Part of a small language model's weights.
Size: 14 layers, width 640, 15 heads of 64, MLP 2560 tanh GELU, vocabulary 16384.
Architecture: LayerNorm before each block, tied embeddings.
Each number is 128 + 24 x the weight over its row's rms, rounded and kept within 0 to 255. Layers, rows and columns count from 0. The size above them is the row's rms in percent of the matrix's.

# layer 2 MLP up, 2560x640, rms 0.0301, rows 1625-1667, columns 480-559
size [ 90  95 100 102 101 112  84 105  89 109 103  97 101  93 106 101 102  92  97  99 108 106  91 101 100 101  96  95  94 100 101 103 114 105  97  92  92 108 105 101  95  90 101]
[[149 144 111 153 109 122 125 158 121 103 130 100 104  94 120 109 123 119  88 156  99 144  99 126 197 159  90 117 104  65 124 148 105 142 134 157 124 113 110 125 128 123 158 129 131 127 157 110 149 104 147 147 149 107 148 127 128 122 136 107 182 143  76 174 128 166 150 114 123 120 152 122 142 111 124 123 131 110 121 122]
 [105 107 119  95 128 173 158  80 149 130 107 151 170 133 131 147 154 112  97  98 130 131 146 131 124 141 137 126 127 137 118  74 120 132 103 103 137 117 119 141 141 123 107 134 125 124 111  98 155 100 128 151 163 119 119 153 134 125 150  88 105  95 145  89 107 150 106 152 167 119 124 170 130 128 147 138 162 117 123 137]
 [131  81 129 130 109 100 173 123 136 141 125 139 126 142 111 148 127 109 149  99  92 149 133 123 115  99 117 143 175 103 124 197 126 138 165 143 154 107 118  87 140 119 133 173 107  98 121 134 126 117 141 141 143  91 112 138  69 140 130 144 135 126 136  82 142 119 168 138 117 104  76 150 121 129 148 117 107  81 121 124]
 [165 121 144 112  70 125 122 168 100 144 141 189 149 117 103 121 142 143 156 129 142  98 143 125  88 135 145 150 126 167 121 123 150 155 104 146 143 161  95 129 113 146 164 135  89 164 119 116 168 124 135 110 131  93  92 152 119 159 112 147 135 120 135 110 122 113 152 114 122 129 106 119 108 134 144 136 128 144 103 122]
 [136 112 141 129 122 123 120  78 171 141  95 137 137 135 133 141  96 138 145 144  87 101 173 123 105  80 110 118 102 105 140 127 108 124 105 118 172 149 101 134 110 146 153 100  96 129 119 118 123 116 131 112 104 138 118 155 120 109 142 137 108 166 115 138 108 125  83  91 127 132 132 149 159 115 136 126 112 122 129 134]
 [147 111 128 144 104 129 104 151 125 132 141 135 156 121 148 132 138 114 132 150  98 142 106 123 107  83 110 112 125 108 148 118 130  72 121 158 122 140 103 153 152  95 127 101 148 123 147 106 191 136 114  97 136 104  94 159  95 141 161 163 147 138 128 121 123 121 113 107 119  82 103 130 134 107 105 133 125 132 126 136]
 [160 106 128 121 113 127 111 106 159 156 105 184  96 115 157  92 113  79 138 161 123 143 141 128  74 102 125 119 112 116 134 109 102 135 150 119 114 174 130 140 107 128  90  68 138 142 103 120  93 131  93 122  98 143  96 140  90  96 136  92 152 123 117 122 112 130 138 113 148 140 104 106 148 108 116 185 137 150 146 140]
 [127 124 167 113 113 131 125 108 135 127 118 118 136 140 127 152  95 112  84 135 120 160 113  91 126  79 138 162 104 141 108 145 113 114 175 162  99 106 135 133 156 148 133  79 143 152 147 119 160 137  98 150 142 104 109 153  96 120 172 117 127 149 112 138 123 131 144 118 139  84 112 122 145 119 116 136 123 157 112 158]
 [138 162 136 126 117 138  89 118 161 111 123 132 111  98 126 116 119 132 172 149 125 167 142  99 122  88 148 138 118 100 129 159 137 133 163 155 133 110 110  89 165 140 141 147 142 141 146 124 124 122 138 177 150 136 150 187 101 109 183 125 138 134 111 108 105 137 122 159 184  95  64 137 101 167 117 128 122 143 138 126]
 [122  94 140 148  98 147 119 112 162 103 104 145 134 134 155  94 181 133  83 156 110 118 159  96 131  58 125 186 118 129 162 105 130 103 147 175 144 145 137 120 135 153 103 150 136  99 121 123 127 121 107 130 118 107 123 139 107 131 125 180 111 120 130 142  97  84 142 125 101 115 118 147 121 113 114 128 148 149 127 154]
 [162 134 143 165 147 126 144 151 155 143 123 151 167  86 160 118  94 123 131 133 121 143 128 128 138 124 151 107 149 133 133 130  76 140 148 146 130 130  92 102 134 124 181 107  86  73 144 160 103 144 117 125 124 137 129 129 138 149 144 130 118 105  91  99 136 136 150 117 125 112  99 124 132 128 112 127 112  97 195 143]
 [154  88 137 144 102  96 147 107 124 136 149 154  83  81 112 145 107 165 148 139 137 145 107 115 124 143  95 143 119 140 128 148 113 183 127 132 118 124 120  90 128  46 128 120  78  89  82 131 141 152 158 137 104 142 139 141 103 147 103 128 159 215 135 105 115 138  62 118 120 164 157  89 115 139 124 122 139 119  91  93]
 [101 105 134 158 122 112 145 130 120 160 134 133  89 101 138 145 114 145 158 130 134 144 161 144  98 145  95 129  89 110  95 130  72 120 148 164 136 116 127 164 117 107 132  85 112 113 135 129 129 107  78 120  92 132 137 115 145 130 162  38 168 154  69 145 164 141 110 114 102 157 111 114 178 102 110  97  86 124 149  82]
 [161 133 152 110 115 121 115  83 138 126  90 178 166  87 154 132 122 133 146 123 116 145 118 143 181 117 108 129  71 128 127 144 122 154 137 128 104 153 149 127 158 126 154  90 118 141 124 102 107 137  94 139 103 126 135 139 125 116 139 104 144 123 149 139  99 151 111 116 168 147 108 116  96 128 135 126 115 128 115 131]
 [168 153 155 108  99 135 131 137  98 118 109 162 154 122 148  91 180 120 139 147 106 105 127  77 109  88 121 146 126 182 187  97 133 118 151 118 189 159  95 135 122 158 121 154 129 141 119 112 116 180 137 131 118 122  95 123 105 105 107 139 160 130 135 134 106 157 137 128 137 123 113 126 111  99 110 115 111 172 123 108]
 [105 127 139 101 157 131 135 127 117 104 158 130  94  96 144 163 117 107  85  73 134 127 114 103 146 120 120 129 135 140 108 116 163 131 115 130 151 116 153 107 130 132  91 180 145 145 162 144  88 146 117 151 144 141 155 131 143  94 129 112 141 169 116 110 135 128 120 138 128 129 151 126 101 112 140 113 111  85 160 112]
 [130 127 133 102 107  78  79 128 122 134 161 133 144 126 130 151 129 138  86 121 110 155 137 133 141 163  88 110  90 167 118 126 132 160 108 123 158 185 114 101 183 118 115 135 155 100 119  78 133  97 142 134 122 127 152 139 143 106 139 126 121 162 105 123 125 138 133 104 143 134 125 186  86  90 149 139 155 117 120 144]
 [118 140 160 153 155 117 116 130 154 117 122 131 141 144 126  98 181 107 112 111 125 125  87 120 152 130  99 135 151 120  80 154 102 103 138 145 167 106 114 133 147 111 145 122 111 117 163  93 154 121 132 131 132 136 130 167 101  84 161 117 137 133  59 128 107 123 108 137 106 101 117 178 177  66 147 112  93  97 171 135]
 [149 122 158 144 152 130 107 124 142 141 158 138 129 121  79 127 193 147  82 109 160 144 174 135 168 153 105 122 117 103 146 148 136 140 118 133 140 108 125 156 129 122 113 129 157 122 118 105 122 104 173 139 170 156 125 122 143 133 135  87 136 124 108 141 137 114  99 105 105 121 123 161 139 135 130 130  96 133 163 127]
 [120 141 132 172  99 131 113 116 147 118 132 140 129 147 172 152 128 122 135  98 118 129 123 110 151 128  83 166  92 104 137 139  86 115 132 169 154 153 102 141 119 125 142 141 155 114 159 127 175  95 114 113 138 124 148 140 114  94 125 151 133 156 123 139 130 120 134  68 144 124  73 129 126 115 129 180  90  56 152 128]
 [135 125 135 121 102  91 143  67 153 125 130 124 128 144 129 120 108 122 129 142 175 128  75 146 137 110  91 123 115  99 174 142 110 118 145 172 156 149  98  80 119 122 145 139 130 123 144 133 132 143 144 153 160  99 155 137  65  98 173 139 163 120 121  87 127 160 148 122 125 128 127 108 146 149 126 144 135 125  95 128]
 [105 122 135 123 125 122 105 102 125 119 167 142 111 149 118 142  97 137 171 115 113 164  78 140 107  86 128 133 170  98 140 131 113 147 163 127 139 144 106 147 178 105  96 136 141 133 143  67 153 132 127 142 114 150 126 172 134  91 130 102 134 114  84 169 119 139 142 114 109  93 102 138 164  70 139 139 138 161  89 135]
 [118 143 157 149  86 107 145  83 125 112 127 108 127 159 108 150 124 127 126 149 130 133 103 132 169 125  67 107  98 129 160 138 102 127 124 147 147 163 122 137 112  87 163 143 141 130 161 120 144 130 137  88 124 101 111 105 126 169 135 122 179 121 115 122 126 143 104 105 130 165 144 131 109  59  58 123  71 117 130 184]
 [150 115 135 123 136 115 163 152 131  75 138 139 137 166 130 147 158 103 146 151 115 129 115 140 108 105 139 135 143  94 112 157 107 100 171 134 128 117 138 130 152  75 126 119 126 152 151 139 121 169 139 110 125 125 105 135 133 157 141 125 160 115 112 133 122 112 118  65 143 140 123 176 139 100 101 108  93 147 128 144]
 [150  98 138 135 131 139 108 111 122 114 151 151 160 154  75 138 115 105 100 133 115 136 149 115 149 125 130 117 140  43 129 196 191 124 117 157 119 113 122 138 111 126 149 147 128 135 158 108 126 151 126 119 155 132 147 152 126  99 132 143 109 115 106 133 114 114 142  92  87 110 135 152 158  96 124 114  83 114 132 143]
 [148 116 171 148 118 136 115 109 135 133 117 125 135 117 190 130 148 106 156 130 156 139  89 115 106 120  69 145  75  97 127 158 107 137 132 180 142 115 131 124 120 139 113 124 111  96 121  85 118 129 120 132 158 152 160 202  62 131 132 111 124 143 136 113 111 131 120  90 110 105 128  68 141 123 127 117 113 174 162 128]
 [160 107 151 115 103 152 113 153 145 129 119 159 148  97 139 114 124 156 130  74 121 166 128 138 112 127 103 146 100 141 128 147  86 145 143 126 165 137 131 124  93 121 126 147  97 126 147  76 135 113 106 130  92 103 111 158 161 117 151 121 131 160 105 144 130 116 149 123 106 151 125 149 147 106 100 138  99  96 135 124]
 [122 150 141 119 128 109 102 129 146 115 101 127 140  98 115 129 130 144 135 121  98 157  80 118 148 166 135 171 175  96  91 125 120 131 117 128 129 118 112 117 109 100 123 160 106 172 127 126 169  87 137 135 132  90  78 104 146 133 190  76 143 114 120 111 116 149 104  89 159 161 161 132 140 106  99 133 140  84 137 101]
 [ 99 123 156 143  74 126 113  83 123 144  90 130 131 143 138  79 144 174 122 112 135 139 118 125 103  98 126 130 135 127 143 129  68 108 198 159 159 135  98 123  97 119 148 148 113 156 178  90 160 146 121 132 131 101 135 142 146 132 163 124 162 115 117  90 146 141  81 124 118 129 104 133 113 101  92 110  81 115 148 159]
 [149 116 125 163 131 102 144  98 112 143 148 129 106 108 175 139 145 143 175 141 144 133  93 147 140 130 152 134  73 120 112 147 105 117 146 151 119 100  92 131 156  91 137 120 124 148 111 154 159 163 102 147 121 132  94 139 107 110 159 100 155 113 104 139 122  90 119 102 117 147  92 110 138  85 120 127 124 136 148 112]
 [140 155 141 156 128 106 120 136 166 107 141 180 165 119 142 184 120 137 181 139 154 162 143 122 115 129  85 141 110 130 134 156 100 167 115 151 129 105  86  91 143 110 133 140 140 106 137 146 110 140 148  99  98 149 172 120 137 158 151 100 150 163  84 116 133 178 127  82 157 156 120 121 115 139 122 146 116 133 133 135]
 [109 116 132 121 124 138 115 151 108 133  99 145 119 121 155 124 101 124 149 136  98 176 121 116 115  75 128 138 164 157 101 157 101 141 138 133 139 122 121 118 157 126  76 147 137 138 118 112 149 159 145 136 116 115 155 133 116 134 158 140  98 136 116 161 140 149 159 135 125 118  68 169 120 116 126 179 136 117 141 153]
 [122 125 147  88  84  98  82 124 180 134 126 115  86 108 127 108 171 120 124 135 149 174 138 136 118 116 130 154  65 114 107 133 123 158 133 149 126 133 111 148 151 139 123 144 125 111 153 125 150 111 102 129 123 120 181 168  88 134 172 137 146 131 116 101 100 134 134 108 101 110 144 137 125 163 155 165 124 108  76  92]
 [128 147 139 117 145 144 113 116 162 103 173 161 119 128 172 144 147 114 118 146 134 154 155  84 120  95 137 147 144  70 113 147 136 113 140 159 148 129 157 154 156 135 134 122 130 131 139 105 121 135  60 148 171 155 109 128  99 118 171  88 122 123  95  91 111 148 148 103 136  97 116 160 147 137 133 171 141 114 197 107]
 [188 109 153 124 128 157 130 129 126 126 138 149 129  89 136 155 134 169 159  96  97 141 134  84 104 143 162 145 108 159  84 153 128 147 126 129 130 147 111 129 108 115 170 107 128 133 116 127 135 137 145 155 129  67 142 141 130 136 142  72 124 161 122 138 129 136  93 125 130 122 104 143 152 100 117 161 165 154  86 110]
 [ 83  81 126 139  47 115  86 136 139 134  98 151  94 145 171 159 202 102 118  98  74 108 163  96 117 128 125 158 168 175 115 127 121 123 136 135 137 147 117 159 145 131 147 121 164 139 119 127 135 143 129 123 145 109 117 131 108 135 136 100 152 151 138  93 124 130 126 105 127  92 117 112 130  96 164 155 147 120 121 125]
 [116 139 155 168 106 164 143 130 115  80 101 128 144 168 155 139 181 160  99 129 117 180 116 124 129 152  97 133 148 121 161 149 139 124 143 145 170 154 117 129  84  84 157 122 105 105 150 120 117 132 137 111  94 107 106 105 149 155 134 117 146 108 143 122 118 156 100 101 133 132 128 144 116  69  88 133  77 126 142 162]
 [146 143 120 150 149 142 172 121 163 134 136 100 111 135 155  99 107 113 110 147 114 160 158 111 139  94 153 150 136 139 121 129 158 167 153 136 119 100 139 105 146  99  91 131 139 126 152 131  85 117 127 155 146 126 140 121 115 165 155  92 135 152 130 143 124 141 157 104 132 138 100 156 173 159 185  88 102 175 136  78]
 [120 134 111 127 123 131 157 118 123  87 138 134 128 146 139 125 120 118 125 139 127 136 180 133 121 130 107 131 155 101  93 177  96 139 195 148 150 119  89 103 150  78 131 116 122 114 138 125 138 160 154 130  98 150 148 132 119 144 147 119 144 138  84 132 114 139 120  79  74 121 118 128 164 143 110 120 106 108  89 112]
 [150 109 162 170 120 144 144 154  80 101  96 133 163 129 117  97 147 129 147 146 121 137 146 106 147  82 118 141 122 108 154 158 142 130 106 139  90 110 130 106 133 163 140 151 126 144 122 138 100 153 156 123 100 136 143 161 132  81 105 112 113 156 107 145 101 126 170  82  81 128 165 113 140 122 133 122 130 127 136 128]
 [180 152 163  95 104 117  86 129  84  87 129 105 124 124  83 125 125 140 140 140 135 155  99 166 148 106 116 152 145 154  91 124 123 111  87 127 155 156 121 146 136 103 106 120 115 124 137 107 200 104 147 131 112 155 126 166 115 107 110 100 114  96 126 107 111 179 137 112 117 130  92 135 104  90 110  75 141 147 126 114]
 [173 103 135 151 122 156 107 102 131 119 109 132 117  91 117 163 184 142 126 123 134 141  84 132 143 132 103 158 134 124 129 136 107 123 101 129 125 127 134 118 161 113 159 127 102 128 133 161 118 168 164 155 103 132 157 124 137 158 127 105 154 161 142 133 129 133 106 130  68 140  71  73 124 133 158  75 132 172 114  98]
 [109 112 130 160 142 145 149 129 125 114 110 134 153 149 160 142 138 127 122 114 149 131 105 105 123  91 108 167 129 107 157 166 157 112 134 224 147 123 140 184 142 127 151 134 103 104 136  81 122 134 120 143 147 129  77 146  94 120 110 143 127 126 112 103 113 106 152 107  99 128 128 134 161 165 100 141 115 132 130 162]]
# layer 2 MLP down (transposed), 2560x640, rms 0.0301, rows 1625-1666, columns 480-559
size [107 102 112 106  94 108  98  94  78  97  97 108  98 101 103  99 100 102  94  94 111 107  99 102 100 101  99 100 106  91 107 106 118 103  89  96 101 112  98  99  86  99]
[[173 151 127 125 123 137 132 146 136 109 158 157 151 127 109  92 105  81 137 133 132 168 136 141 148 148 109 157 118  88 106 150 113 146 167 151 152 147  86 156 137 145  90 148 111 137 152 142 115 125 150 159 136 134  97 133 109 119 196 109 149 119  97  97  89 102 137 125 155 130 145 183 138  84 148 129 129 162 111 115]
 [126 146 140 151 121 125 118 128 161 111 167 144 122 143 163 170 134 172  84 136 140 163 123 130 115 164 133 133 152 148 102 127 130 118 114 103 146 129 120 133 101 116 114 161 117 137 125 139 137 115 131 110 144  97 129 130 133 177 131  92 145 145 137 100 132  93 115 165 169 104 161 119 123 146 103 117  80 106 112 115]
 [123 131 163 127 138 125 111 145 111 157 123 121 111 144 102 109 131 162 123 139 107 125 129 184 120 149 125 126 152 114 119 104 107 125 152 170 135 130 158 136 104 137  86 130  88 131  88 149 111 118 165 125  99  99 121 142 136 125 152 106 125 127 122 158 124 129 141 114  89 149 158 115 134 162  79 112  95 146 132 102]
 [138 147 112 137 130 129 165  82 142  99 124 101 121 106 112 158 108 104 103  69 118 160 153 128 165 155 130 168 141  95 169 115 121 129 114 111 145 131 120 152 161 121 109 132 158 122 143 110 143 143  96 123  96 160 158  83 114 184 131  95 105 127 120 147 130 136 140 140 132 134 105 158 151 174 102 107 101  96 147 108]
 [112 135 137 116 163 124 143  67 121 124 118 154  98 133 144 150 128  97 154 136 127 104 133 109 116 132  88 107 189 156 102 138 114 149 166 115 114 114 103 109 118 131 134 116 127  80 118 106  84 128 141 131 103 148 194  97 117 123 131 113 134 161 137  99 174 112 137 114 147 131 105 103 158 134  93 140 142 130 128 123]
 [158 136 121 136 112 176 139 111  95 135 137 132 170 106 143 126 149 104 147 104 100 133 108  85 147 117 148 158 122 105 112 100 104 121 117 105  94 189 175 136 139 104 125 121 187  72 150 125 155  89 146 144 147 167 166  60 161 140 101 145 150 155 108 142  93 150 184  76  93 160  91 114 145 118 137 144  89 119 122 169]
 [142 146 127 133 186 120 196 146 105  83 141 107 103 126 144 202 144 173 116 114 142 146 128 132 128 137 168 146 144 120 134 136 129 109 142 142 129 159  94  74 116 127 110  94 113 163 136 157 142 127 100 116 109 112 124 143 143 145 107  97 107 146 137 173 130  78 108 166 135  94 127 139 146 135 148 171 160 133 128 104]
 [164 117 142 110 154  92 111 138 131 124 131 128 107 104 134 150  98 149 105 173 124 126 152 133 141 128 111 128 151 116 130 118  98  98 144 104 137 139 152  91 187 129 154 132 165 162 110 123 122 154 174 143 131  96 114 145 119 129 137 122 108 130 126 117 153 135 125 145 118  99  97 138 121 121 162 112 145 156 137 177]
 [107 130 112 123 102 140 149 120 111 163 108 103 114 142 138 132 131 180 155 149 142  98 127 171 105 123  82  90 129 150 138 114 134 149 136 129 169  97 116 125 138 151  95 130 131 167 128 134 102 169 135 168  99  98 113 122 159 121 112 163  94  98 159 155 176 138 122 116 147  98 161  98 127 147  99  98 108 148  87 118]
 [124 131 151 167 107 119 102 126 121 103 138 187 129 168 131 163 186 133 134 167 134 158 144 114 145 115 122 125 144 130 171 124 168 108 153 135 115 118 113 169 103 114 101 138 119 110 162 101 112 106 112 141  88 146 154 116  97 126 126 182 100 161 131  86 132 102 166 170 117 109 132 173 150 104 109 174 128 117 118 137]
 [119 116 168 172 118 153 127 187 121  98  69 111 155 128 126  75 120 119 133  99 110 144  76 181 113 130 145 138 113 143 154 188 162 140 176 127 124 118 127 104 133 129 157 115 123 160 120  95 118 111 135 175 104 161 101 127  98 150 125 127 133 162 127 129 113 103  86 126 156 145 115  73 136 150 118 128 148 153 101 162]
 [143 125 116 141 157  98 133 108 147 131 124  99 130 152 106 120 123 101 124 103 141 155 162 126 117 146 167 134 139 120 111  89 137 126  91 120 145 131 135 142 123  99 132 122 169 135 115 123 131 122 132  92 166 130 128 116 136 150 119 149  99 132 136 113 133 150 143 146  98 157 178 158 117 111 116 128 142 138 145 106]
 [152 122 172 128  74 121 112 103 146 113 150 122 100 145  70 158 146 118 125 160 128 118 129 139 170 178 141 142 134 126 138 162 124 109 122 112 116 132 127 109 137  73 138 124 127 137 106 158  54  95 100 116 101  93 160 153 142  83 160 127 128 121  92 110 154 160 117 107 168 145  77 116 129 102 127  99  66 134 125 129]
 [103 136 103 114  94 108  82 141 133 120 114  93  80 157 147 117 111 205 138  90 118 149 134 113 117  79 144 143 131 123 152 136  85 163 169 141 106 103 122 105 133  85 150 119 115 105 120 140  75 120 109 122 160 151 104 125 124 150  82 115 127 167 135 156 128 157 139  96 105 153 125 150  74 134 136 105 137 134  96 178]
 [155 148 102 159 132 105 143 126 161 107 136 109 137 105 118 176 106 146 136 116  89 115 141 147 156 101 115 121 136 139 158 150 105 129 174 139  89 156 151  95 105 120 175 166 108 183  82 164 160 125 130 124  95 107 159 135 149 125  93 127 117 115  91 165 129  80 168 121 173  69 121 109 121 120 122 120 105 154  93 159]
 [162 155 127 134  88 116 128 156 129 112  89 131 133 139 111 140 111 103 121 151 122 147 125 129 107 118 119 107 132 155  74 148 166 156 128 144 108 123 105 119 115 131 132 126 134 168 164 137 144 114 143 159 146 146 187 131 119 155 149 118 147 135 107 109 165 128 128 120 139  97 119 140 122  87 144 127 132 124 163  99]
 [147  90  96 103 140 147  79 126  79 115 129 102 160 109 130 104  99 106 109  82  78 153  95 109 134 101 154 121  93 119 106 139 148 114 136 165 151 107 129 111 121  97 149 150  91 153 145 113  87  99 118 171 140  78 105 147 115 183 143 128 118 135 148  46 122 127 105  88 111 115 131 157 128 129 177 137 121 119 152 111]
 [101 141 144 175 138 161 188 141 129 129 149 126 156  93 147  80 158 160 128 111 149 159  89  98 115  91  66 120  86 140 160  94 133 100 167 121 177 147 115 123 134 133 110 153 143 158 137 145 162 148 134 105  95 133 128 141  91  57 146 137 122 157  91 151  90  98 180 118 120 100 143 159 184 120 112 181 138 112 166 125]
 [ 99 134 142 118 134  90 148 115 156 131 111 159 129 123 115 101 148 125 106 151 129  91 128  67 124 131 115 125 129 133 113 123 149 113 165 169 107 132 136 129 133 158 123 163 127  92 104 142 122 118 161 150 137 111 122 126 130 159 114 103 148 133 126  97 163 119 123 150 143 164 126 114 152 125 113 158 161 137 142 105]
 [129 125 133 138 126  92 125 146 138 114  98  95 127 150 156 136 156 130 100 136 111  61 172 101 102 134 158 137  66 154 161 134 139 144 109 125 163 123 113 116 121 177  86  86 171 144 141 120 191 103 118 125 132 129 156 143 118 123 169 160 155 116 157 124 130 119 106 110 146 121 112 123 128 104  77 163 138 123 107 147]
 [146 126 154 110 126 124 158 118 142 176 132 120 115 131 103 131 121 155 107 108 114 107 137 144 126 128 140 168  97 165 111 101 149 163 134 133 143 122 131 160 142 131 123 129 136 118 168 149 117 120 106 114 139 114 120 165 126 128 117 112 135 142 124 111 109  91 128 151 136 112  97  84 127 132 120 140  75 110 130 139]
 [112 119 136 129 106  97  67 107 128 148  90 150 152 164 104 145 103 114 106 103  78 113 156 162 137 138 113 116 134 122  95 101 147 120 138 133 178  85 139 152 135  98 124 166  84 115 147 106 148 141 114 128 167 138 110 139 103 158 129 133 134 153 131 120 147 121 164  83 160 126 101 130  92 114 144 164 170 110 100 142]
 [153 149 114 106 124 188 129 163 127 131 127  99 139 124 167 120 130 133 137 183 134 138 154 136 123 119 163 121 125 144 139 113 109 143 150 106 127 141 114 119 155 177 123 146 168 117 145  94 180 109 140 166 135 128  85 182 135  69 160 122 146 144 123 115 104 161 151 166 175 117 143 136 140  60 133 145 126 143 134 108]
 [105 146 126 154 159 147 113 153 165 100 125 106  73 164 118  93 150 120 130 128  96 124  69 114 118 151 103 156 127 157 137 146 135 122 127 113 115 163 122 141 169 157 121 124 100 104 123 123 137 120  94 123 165 109  86 110 147 136  95  99 141 130 115 135 142 106  87 152 118 139 138 151 135 152 137 129 110 107  90 181]
 [146 149 119 109 196 138 158  74 183  92 118 151  89 150 101 126 111  99 127 153 145 123 120 117 149 117 107  98 153 106 110 163 167 138 195 113 118 133 133 125 139  72 134 120 104 129 138 118 119 171 136 122 124 119 139 129 125 100 116 155 101 182 130 106 119 157  83  94 120 114 112 146 144 154 150 134  84 123 129  79]
 [112  94 106 110 160 130 185 103 114 142 116 163 127 135 102 100  77 160 160 101 193 163 132 158 146  88 122 133 131 120 120 158 112 123 118 113 113 119 138 104 126 143 119 159  96 119 129 127 130 101 121 136 112 146  91 159 136 142 135 132 138 118 148 126 149 129  95  68  85 106 113 154 142 152 168 136  81 121 106 125]
 [109 146 150 140  60 137 140 146 126 112 123 139 132 135 164 115 123 133 142 147 137 172 129  97 141 141 112 144 145 126 109 105 126 164 131 122 142 126 110 154  80 167 111 163 173 101 127  96 144 100 148 147 151  79 136 183  94 127 174 112 145 117 103 144 138 114 154 135 141 106 136 133 101 106 124 159 137 150 159 123]
 [163 139 104 151 124 125  96 104 166 167 113 154 119  95 150 149 126 108 155  99 169 110 125  81 144 116 101 136  80 106 115 105 159 106 143 142 106 164  75 139 160 138  83 141 141 120 186 160 171 185 128 149 163  80  94 157  93  80 150 183 101 136 143 148 133 102  92 124 172 110 150 170 102 117 183 158 113 108 141 107]
 [201 132 146  99 130 132 176 110 120 121 129 115 142 129 103 147 143 127 112 159 154  92 147 111 131 102 138  93  87 131 119 125 120 141 177 120 141 167 117 132 138 160 115 117 122 148 163 110 144 115 101 145 144 100  91 161  98  57 156 163 128 107 136 104 117 113 156 148 161 114 122 184 138 118 133 132 129 153 132 155]
 [133 138 110 114 147 199 107 124  99 153 153  84 133 125 130 114 130 133 154 108 111 116 110 182 107 118 171 133 109 110 119  97 153 113 159 109 144  89 143 147 151 150 157 146 133 120 178 136 119 117 113 110  99 150  97  84 110 114 149 128 108 161 134 132 116 107 118 168  77 133  86 109 113 149 128 167  87 128 136  88]
 [128 104 139 198 129  88 148 113 128 161  82 131 115 181  92 129 151 142 150 102 140 186 120 149 137 130 124 163 120 104 143 133  50 143  48 111 140 133 108 112 138 118 141 139 145 113 139 142 144 125 114 119 165 166  78 142 185 127 109 128 104  99 150 114 125 146 160 110 156 121 138 139 110 134 142 126 107 134 137 134]
 [127 148 163 155 123  91 109 127 163 131 126 109 140 168 117 101 149 122 155 106 105 123 156 136  89 155 151 139 126 123 163 120 150  80 142 102 108 160 130 105  87 136 121 131 130 187  74 124 118  95 147 133 148 139  84 154 110 151 139 132 130 167 107 116 128 109 114  97 111  60 139 149 120 144 137 144 167 138 142 169]
 [107 136 184 158 131 112  83 155 149  87 121 100  76 146 149  97 162 100 112 125 121 154 132  94 153 145 153  98 118 139 137 117 130 164 122 113 102  62 136 108 105 152 149 163 131  89 118 115 118 132 109 140 136 133 140 108  95 167 137 152 159  91 129  99 130 108 147 100 108 155 151 118 111 131  82 114 145  94 119 126]
 [145 145 133 130 138 124 114 114 136 108 144 145 154 136 150 108 108 137 166  82 119 142 135 120 116 119 140 116 166 151  69 155 140 128 112 131  79 111 152 162 160  84 133 120 108 109 118 135 134 159  94 129 106 116 106 127 104  75 142  87 110 125 143 143 152 164  93  95 111 133 116 128 124 173 152 117 125  68 129 125]
 [156  86 160 129 109 160 124 113 143 146 105 135 128 117 159 135  95 110 140 151 141  90 167 138 112 158 107 133 121 149 109 142 113 141 105 139 143 115 107 141 129 151 119 107 136  95 129 119 145 140  58  96 135 115 104 110 127 124 160 125 100 125  77 123 156 120 155 113  95 157 146 141 149 100 150 163 141 121 129 127]
 [130 131 126 138 137 106  96 145 152 160 157 145 167  96  94 172  92 124 123 110  86 110 150 106 128 125 149  80  97 118 127 147 146  95 160 116 112 124 101 106 133 115 124 144 131  95  66 111 150 124 102 137  80 148 160 131 114 111 137 158 129 135 169 151 169 103  75 103 119 116 168 126 157 105 131 116 120 158 136 107]
 [182 161 148 107  85 144 111 127 130 116 109 121 164 140 162 171 127 106  77 134 196 128 125 104 148 126 107 153 125  88  80 168 119 153 188 139 138 147 127 132  96 127 135 141 164 162 106 146 112 160 190 192 118 122  92 140  97 123 117  75 159 100 167  89 109 165 187 138 156 129 132 108 136  82 172 169 134 128 156  84]
 [113 120 122  95 124  98 121 115 113 105  96 125 154 127 150 124  97 157 101 146 113 160  80 127 109 116 112 168 118 161 129 165 129 165 161 152  77 118 151 145 135 137 131 118 167 131 111 165 110 109 110 165  87 116 151 113 163  95  91 145 121 113 109 115 139  97 138 134 143 128 150 117 179 127  85 102 125 126  79  89]
 [ 75 131 117 120 145 133 120 151 101 158  99 144 145 127 113 131 130 105 135 173 150 103 160 109 186 143 128 120 101 109  93 146 146  88 123 109 137 120 121  84 125 152 140 101 119 139 126 171 149 146 118 120 159 141 130 140 175 107 130 131  80 143  75 102 131 139 129 151 134 138 158 148  98 136 115 113 138 129 146 121]
 [152 179 128 129 117 122  69  90 123  94 134 161  78  81 161 163 137 147 127 139 108 133 149 116  98 120 113 188 125 155 117 100 125 183 164 118 139 136 153 135 125 122 160 135 124 118 112  80  71 129 102 155 150 137  87 118 124 135 108  91 103 115 121 136 144 125 114 139 153 124 186 127 158 164 122 127 129 165 110 145]
 [103  94 135 129 117 145 114  83 146 167 118  97 143 115 120 112 127  85 114 136  75 102 135 117 106  89 174 166 105 123 101 135 158 113 104 134 105 114 138 131 123 138  93 116 165 146 135 131 116 107 104 135 114 100  77 189  81 160 121  94 141 101 173  94 134 128 154 116 128 136 136  94 167 138 150 122 148 174 143  48]
 [139 122 137 151 123 128 133 160 142 152 148 100  82 151  72 116 123 137 128  75 119 137 115 110 165 130 127 133 128 121 140 117 103 143 146 105 149 125  99 109 153 108 108  97 100  95 139 121 122 132 113 112 134 149 116 135  96 180 105  81 151 102 135 163 108 148  91 115 139 107  91 142 108 158  90 120 121 134 125 121]]